Weights of a small GPT-style language model, trained from scratch on English Wikipedia: normalized queries and keys.
Each number is 500 + 50 x the weight over its row's rms, rounded and kept within 0 to 999. Layers, rows and columns count from 0. Numbers have three digits each. The size before them is the row's rms in percent of the matrix's.

# layer 3 MLP down (transposed), 1152x192, rms 0.0686, rows 791-840, columns 0-63
095:576474472453523478440463562466548538470447544518554576552487434404477554457462542525571512538497528607544441497535467539478574492542525427506438493524473420525429501497608538438482450520502450
067:490547511523469522632502637510548535536398537486505500485431542582542481481566460406375534518520538459441540465470446517497545562475576486491606431523553498584545507560457524539526457496434517
097:450501433519536486431510426436478498465474517511484563542487462503503440612461468441504449450463421612517554484481528567473499520580510440476496510525518460558398634515557551522526545512524507
083:496426534398429387505445459508524500490503445509466490520503454469524527363428380465483542486512406492553441548359524431533499516451406488517574519413480436529563489506572595547518499522563536
102:443473526487490517465447480517531442370532522531468472553490535521514466426522560563484574482384522452534476347489569497519528523508484526551539454538489540447549523597533484451494419548449466
103:477423476614544505442480505582491510468479445421490553509466427507509478443421545502482491511579504502445514544500477491448556521449515429455509479461472491552567584502525550437630498517583445
107:581530476495533557441390525529499569470508524501492541424499496438590476488568533489520567551478516531581573391545466469413458541474398485446429538507566491562445421516586447554435625452471502
099:482475492553485444445529427500545448512553557524507485556418603566463561447496401529494507524486433378527511529557496488556540507491583475499533479491580564583560470504507442530448560527452469
097:453441448438534485528578462515572525509382432519629517528443511556444525558448446501384551632510527487576590505539548480556536526480515486502520540498587576530487455607542579409523609421529594
092:472439487420497427520479493569479532466511575482555481564525477463504447479477495391477538466521483421396496519569445497488447578488530526493399508537533562510518455516494516497421467485603545
094:488549491582506467524448446461413431491562441486562495485541581468509454458509499495433490420537508530497477568524545516569586641518561481500529608472592429468556504424498475410492473507589448
090:478522507580493429527484512467545537494372508492518463439539583540519512463532552453494543560544535386484509525495405504449479498554502528524517611475509428506529470482511524492482596479570462
084:475365590591524644483451521501590494443436418533497508539464468568545537432433441555534413547454566521449478404417397547484469457457511376478535488501468417493543459511558549490552492500494430
093:473538490546429473439459490548461544438543497487490585528486615467516578486494502439508464587464549554389524555502472514500524438520571510466513460539399477441449516551478449449483564540518486
076:568476511320541395536483523545534430503472540482449584460506500591489561497499498587492505555556445420513531422537415503528494503517476547500400443449517542567442518547500501494442499494520505
102:540473468560537520570558400512615479481479532594523563441483481501528525496493509403460471429537460506489460583509470419434491495542534482437474518479581460523567566554476527532498460574579518
103:501530521512551466515407560573386471506424516471444457556518574470478526515508513469486556556531490506510500443602475476456467458594537481577552517526440470448400500480495459450478406487505426
090:498497473475580469425504512430463529500588509578418471451513502555419450529490520471483496501445567477476486474602527448547507454428475485519423451476480576511448592450556491452463447476592558
104:550482457479504466545461542447433466494467484503440498496393451493511438489472521560502495500432473531521528573446471538576554518529468460484563474455420488633466526468413628612572444458335536
116:446590401503473499411484462484550409666457518509552521518427545531467514447493452466513464460533503623525476555488553505535461457525506526497452540548462583439474534482514586501436500509465511
041:510482575464471483485495562516428521473501530543437421458437514540538389559418506469564511506481577459510516504523430532469479538449408392503477564495568522461567481535477413465482533439460548
047:479477471590537463438530468469519504485539480448468426424471461507448531586542478457507543457562479438617432481525523540506541466524570495495549553364501470571497358566574533490501497507634569
111:531489519472497488495567471501560484426562423497489453470468474397498468486380503498457518429482534390538533535464454557502517461520492461535551563484493473553389523505507604467458388447424509
103:471589463461506517507446500512525462542458509518557508508487524503456552451526541489562464395509573456572553544505492519525526495544540503517486584476449455467488535447606452487490444640535472
105:463486439598489468552550548480528440493496529583455530437476449465450483519536542496458443461549539440552541494498392433535453404478484501440511516555394480521492542508452529485446434461516491
121:424585436417513454424570543542541532520576362569464584489450533488521425520566449506570513506460518474443571606463470523533540574560515469524579484536484469529484493474474533411442515547550493
120:457512533562482501455588402422543518527556438446505500493516493524431525462481552506496472484584502493481518489511507419542549440473515396473491461453510493582514456515460519479514412501394555
090:581522466445448522424467413515508530499437439514447503615435473412544423488490526611521519431478509513560568599511524470563538438516504452541435548493342527441426552523514389510466465569513411
091:546625565449458553448497546453537520529607505517566520528524512476484537515469542458446479516498521561586472420600470512450537518472479513466470576455473537521504489491505478510498442488525413
107:559518402568482503445477468504558515523528520465610473517486541550591584500497391534492466511562527544535454457535487567495474481423544465495475532495478444522572525406474583492566492472408525
113:459486493605496486525469438508545502522513504507591537534425523466575543492482576480470522454420490449487495498517484551465397489552535513444419546529481515578534480521514554427547484542380519
098:431505548392471449538504509553569466495520527478525442436545492428487477503448432589511521466413450555524529604488413590522454489551597498500552545603523566529529474472422521518518532518517557
100:475506469499452509564558583453518609520519621480476545583515492509524531549510487504494571488448531538538570516515523493570565475493476455476460480487455457573525511535455496507457523406462539
120:496519479507519558567462580445513367497450421500565555562522501583522474568439428469362398477509483526398529462525458503480511477484433478469545515578444518509411440531546577558537522416652539
108:481535402570550567538544437509489526437574462468485592532467458493471490437495532508546453535579497481516511481504523502419618456466528532509456500479486509490459452412526510519526442478461581
125:509443430570513510523687522508502540447532444609565579502458529470468641551538512423537488506553433520452441522638553442512615488467423491470504529449456488469467474520469611528510574598521545
112:511553390603566479367549547453581501438402456551517543517493524524467509494446441521513586537489519489539593518457555455532521538471516432407558481497515592507615476526559477540580517490569470
085:458453425586553642493490512521459518493621478480547529443450533488587494502466481527525510486544439486537566613429532524484550469496477448509506551493402495450519530501492524410507531518544591
095:502459515526566502564460475562549555528528538489548609561506531531552486441455451488535466604558404508517442422494502494471509470462498470505453543518509537503483483381498456496499490438433567
146:535546583482525534525512459559563367484453587556521503507481471561520394623470499490472529494513432477444417441484533419456607468425466529541500463373532439541407454471506507485462506548493484
110:444503558535525539544488478499466507532435503472557566532490492556449454440516525542451537471551588405462474519439563459453509528492547535485454461383523563571569433456610523519492502446606482
111:485542499456538513598446472439527445437482531456538484510563591463534500488475551478522457534436531535484458435536494440520503486510529446423467595430510475532570534557480529468487438601529478
085:486551425536522564500481578449546494514481607391534445677512515574430526578387473445518551468526507501495521411546494496510506556491532404536554459482562508457427499554600497595514499481481442
100:543544532543589483494513391462596514518445378541423530451470495506403514475432528567467500480574537549525541493585599503532537481488510465583517537408479438499423439504564500544520514543441413
096:484486562588506485555486499531501566550518509438473409483458477497544427462458474574569583521501578432567484470514488484622445522468487553571564528484542418502487492451455555525517452455500401
046:463519511472498437514523542507521512541455464531451476498503485465537555517506522530584483521519459402488488515490583432527476563566441422541527362509401475515491480469562425515537464502511558
097:408424467526469547567563516502461486547575490454518503514574432450449531519468405454443553528464415505601459510537637497537508505452490487555530379484493521592566617467522465599487492507450382
070:532478447537472572542504563431456466597527447556445558464511403527442448518489577494448538537449363578601505388500518467551433478516441479590506529544494487497569498526509501479476532488564502
106:460536440548510433521523395535507508444494505555504497461439580522495487546508438427432530399461512438546550565505488495420544480495508520453507559443431577448486493510530531455518412513587496
104:516498506677518592542504498511447485586505481571470504449381456527469513516557552507452491547522620473510599521502436552621514514473496470452414547565479509504412462498512501461565453521462429
# layer 3 MLP up, 1152x192, rms 0.0687, rows 792-841, columns 0-63
065:511537516537521468550475481476533613561572537528459415519463459457461417474477451499527450565565436555457508513568494632457472566508534523529496469484555512498431404541524535406578477546492583
093:546536593505502476446491484554445530482460547451606465526474494521565536484551492547563515452439473462566496479481508565533478551532580539522430506459537492439480562421505450502481506500431474
073:530481573519434430445506568568482474401455517619491495460477427413499438497462431568490501471502549488422447559403468511575525554441508548498478502463444492570553454467419620595521488502439583
107:459565439491501434408477518500493498438458474526510520504513511513408529508479517525456497541420482461487540447548559521517609490417468501510537466536449515469555472460454549463550496505482505
108:528410406403499510543469471484493511417416514513481449523476421457479522549379443538508497452463434437513539492572446472494536428493556401534495377463596494476552557467468509479621480432418434
102:406473465602456402436469509591423450489522510479466500481529499418421401535529480525509510652476493426430572431427508480487474529520468495502445573457514487442511488466474412538513488567460367
109:403558474503437488493629528548544470448546485500417497560468639464450544528410539472564476530451509471487552411533448465572474525498572438515427482573461514565492463523512460464491524498525466
103:602559428455432467548419595437604414483444489550531511494609505468471530438486573464446494489513610508540562475562610492453540479474435418543482534474461456537563468525498537493578502457436509
085:506520386496504588573534438427474531539626443579461471517601521477471459518538483535500467498516492531452478585526527480513489441538488458493432530456521501529532495586514481485503441513526512
089:457474513487514520540544523516508567399528528507454450500506491441491489412464450550445540480580506429528547565366471501559476496507477529495552412530541551567471562468517494457551628462554534
087:562577462597374537538473516424511538533496525481571501386464493468511537428532556548536444462531490529483461429573438493457501536566488547565565536528500498494531497456521495523495546522491473
100:509387525446463449485461525535543476498469558521489552488590470489529521464493344482554493488454508510595516407495414494458516463498551447497551498505392388497476429470504446488463546469544485
099:528595445516603492534497630408485499572462503586487482529521523504595545462493513530539437526448547480479502549533453516487487562499375406534528482562497589497471510504479460475418566549547453
081:559482524462540545541454485448484443544358510546465518485500545386523540508493503419517463420507546499527469506479454471508552587569473580364557489468406446421545497401462560558494551489558511
102:497489528469455498526522532462504568468435587470515404471510444402547500511482517490502494471498461429481463523522483543531519529549520589559534515476554486480491498484481546478439444488451511
100:513515577415549524527536572418548493581523452582495518491478482453507518465529480521464499555496634569498467501472494426509498471507569442508534480580514447446550530511513496611538534396574383
076:505427459480567513475537409460517561418587478553531392509556463469534543422503594499534511482453558441451508475550525501387522489508430522513513624438511486515433570402458532428471412531567575
106:460474481487410504518578589511487546430561567483379483501510421498509542529454440520515466491523563487499512418531559578545471517454457513455583500464615557518453475488530488570435545514416555
102:510407519433573456476570496424453434453411527502532493364499514487531521572482480609463524486465425607534530536561535466443406479551503523575495482490509462537501630525436576520494515480512478
044:455579438560501441523451545484461466480517480468588523469458400464450439563454573482494423505530614451437545512435442507477469513512507570636449471454479493457489422489527434447475557564495563
048:377496511581433544523404419531491532468558540387511448445549469477508417463509523462507496501462426489462499482491525466433470545573456487521505495499502529385508574521477447485481518563576464
108:514479592519549485553444612502467501466525457582451426418396494463443554490423491523383484538492523497509543506536456483445477489487481415532539589502450494522462502537512559485449496524436515
097:443425491472464470409451560464458465484544560486342400545556478626480509502455559465503571525500520439497511471439517489608543505545416471464529506478451529493466493544521507492508509421450479
107:512551403560406503523616567517513396512484513503541473430547451449480354373493603590492424466553495410518463514518440483509549429521449528484574444482513477462501446524534548572592488502507471
116:453542431474566453420557493550430506498539531494512605514489460543495451501541471484462516478440508449489550539475561497548466603567424506510422485456487435474589472509463482455379550470525548
122:481499627508600481471542466523442480489499500502466477498575455428422499496503453519473543577498433597436620460451474468427470493508662489507517476442578520508521515468525550493533465506488537
094:448500442399502464443502537503494418460532537549501577575526388478462556496554629509475473602508540489476506585491467552478469448507524437501450524538573390496525463623482600546481488508620496
093:519436560462505567514544584436533601460560448564500513467455500385545461481445505531579504555439482490528522510430454472431499529495512549490580529420571538428576477546497469525482520456504471
112:487603490501522466601445516459551525543535569516498539470478518471423451550575512512508497543534512510446389514420470477534428459487485539451449517454548516498533494527526434523506427630517495
111:512516534576536498449602438475507419495570567566522483538486539495567552432408443608437594438531532570423478496445465428448408572616435503500497566463412484564473494500428490500418531432442420
108:506456462459516447547521556489416570372386467530481473461506495515452510548473545455453414526486492440539569570470413492563552478507461530463519467402569604546494511525634399517490512472493523
104:542471455456545513589502469392504518546436427537375484568508503578557553501577533450511432549488533536507475540569482555500422493483459569561522553455661404492530549498461490495477535567495536
116:443502568526426452512541467394520539372466551513561561445433559497434530410549544556473572477509447458464401459530433448353549539537515490508546550565445448582480552495462544503466559454556496
102:500439534439604495546461538505510424586548569542498515551460442579472576399444516544466489417554452486326510501499408592458499428426499500517497465423476471442521453505447474428535533507491514
122:563451468513466569487482471519441585557477518503548505491512498487525521526453470463408457512486503490451466576520563537547584557473471641487530460510439495401602442520578540478503527532544503
105:551532465581505517467482575449438473544504554570449476576528488438468561487481552569461451501442453506518538380504554540528621521497524465468504529462562503535565524467558470523518530455628562
089:482560416455572438467437522416413458455526456488453504456519566537443498573461440522495603510599494533506494489506527437425463569514528568512445544530544467521422473590423460507532426494487532
096:580527401474384551537492512419468563493539597433411503527572492532525573456446465467477550532551506458386527376424427535415469480529510526538527556442474412619520494514395545504409497504535503
124:514577542543516504603452464410484539490487431691561508461514487474558411481395579480514437583480481448535442489467533502439515470564498436562498465473532492476499495478518482423462545473487448
113:536516534462518526598510489384489510509429482495529581393484428547547488491601571471504557536474531526498567464367526449433475530552483500550462489477537426491500516517477507527458547523524547
113:542487564485495563551500483447492502413365481538546399422496550420503463505431576501578549516505540451552435450442526427469480456433463495518460547496499402526489447491446526420412549561522438
082:380482416520539563460485404462433592452515559450552439554529482430532435568476601516517531536493463520499497455570547493562421485499559466507515532447519555493524352404611584506508508446529568
095:575542473448555388435527519450360520534421467551498467500505554483500529487584512551617604473531464450458434566493562491501490443498483486421480408506541551529508454527575487519512522448518532
098:476465507475525472541479521566506535493587575482576338500515517512511593517492557530519475537578498463489543477421485560462484601488523519393480451507422491436419440531518469611491405463524497
049:512477493500524417564516503408474457491369579529465454454455434552440617471456497458483660473473547506531539479521591514575539542425469450532510474603399526410550459554507469476514486478590398
104:510527498511554495578534518513395506545424515457502555496577446468443470609545515489489529608532507438476478494509450477517559527523413567515543511494453527557541563535554471551452534400423536
075:535496541471487472512471480562584568543514562548453583504581578467481500492391502518523549431569519522507584383557519509512493521512419573449486539439415451515539535401476437470494484489562576
105:581399537414451558545470462378456487474451531441455599559545524443484507444513473507446472500463467461438412605462545559548428379515468576557477507502614419510506500478580545492566523518460499
114:447560455517559425462495580426563464571544521473533521482432506469508387501587532511497462506548474583502620517461477508459485504533442525470504591508421500556532560444474519540539477522537476
108:539429532483530532509514467551470503524528511511552463453542478445449470525554415542527586448493551547463487517409494465509434511443514539426512562557541542528515495546437521619494433584503533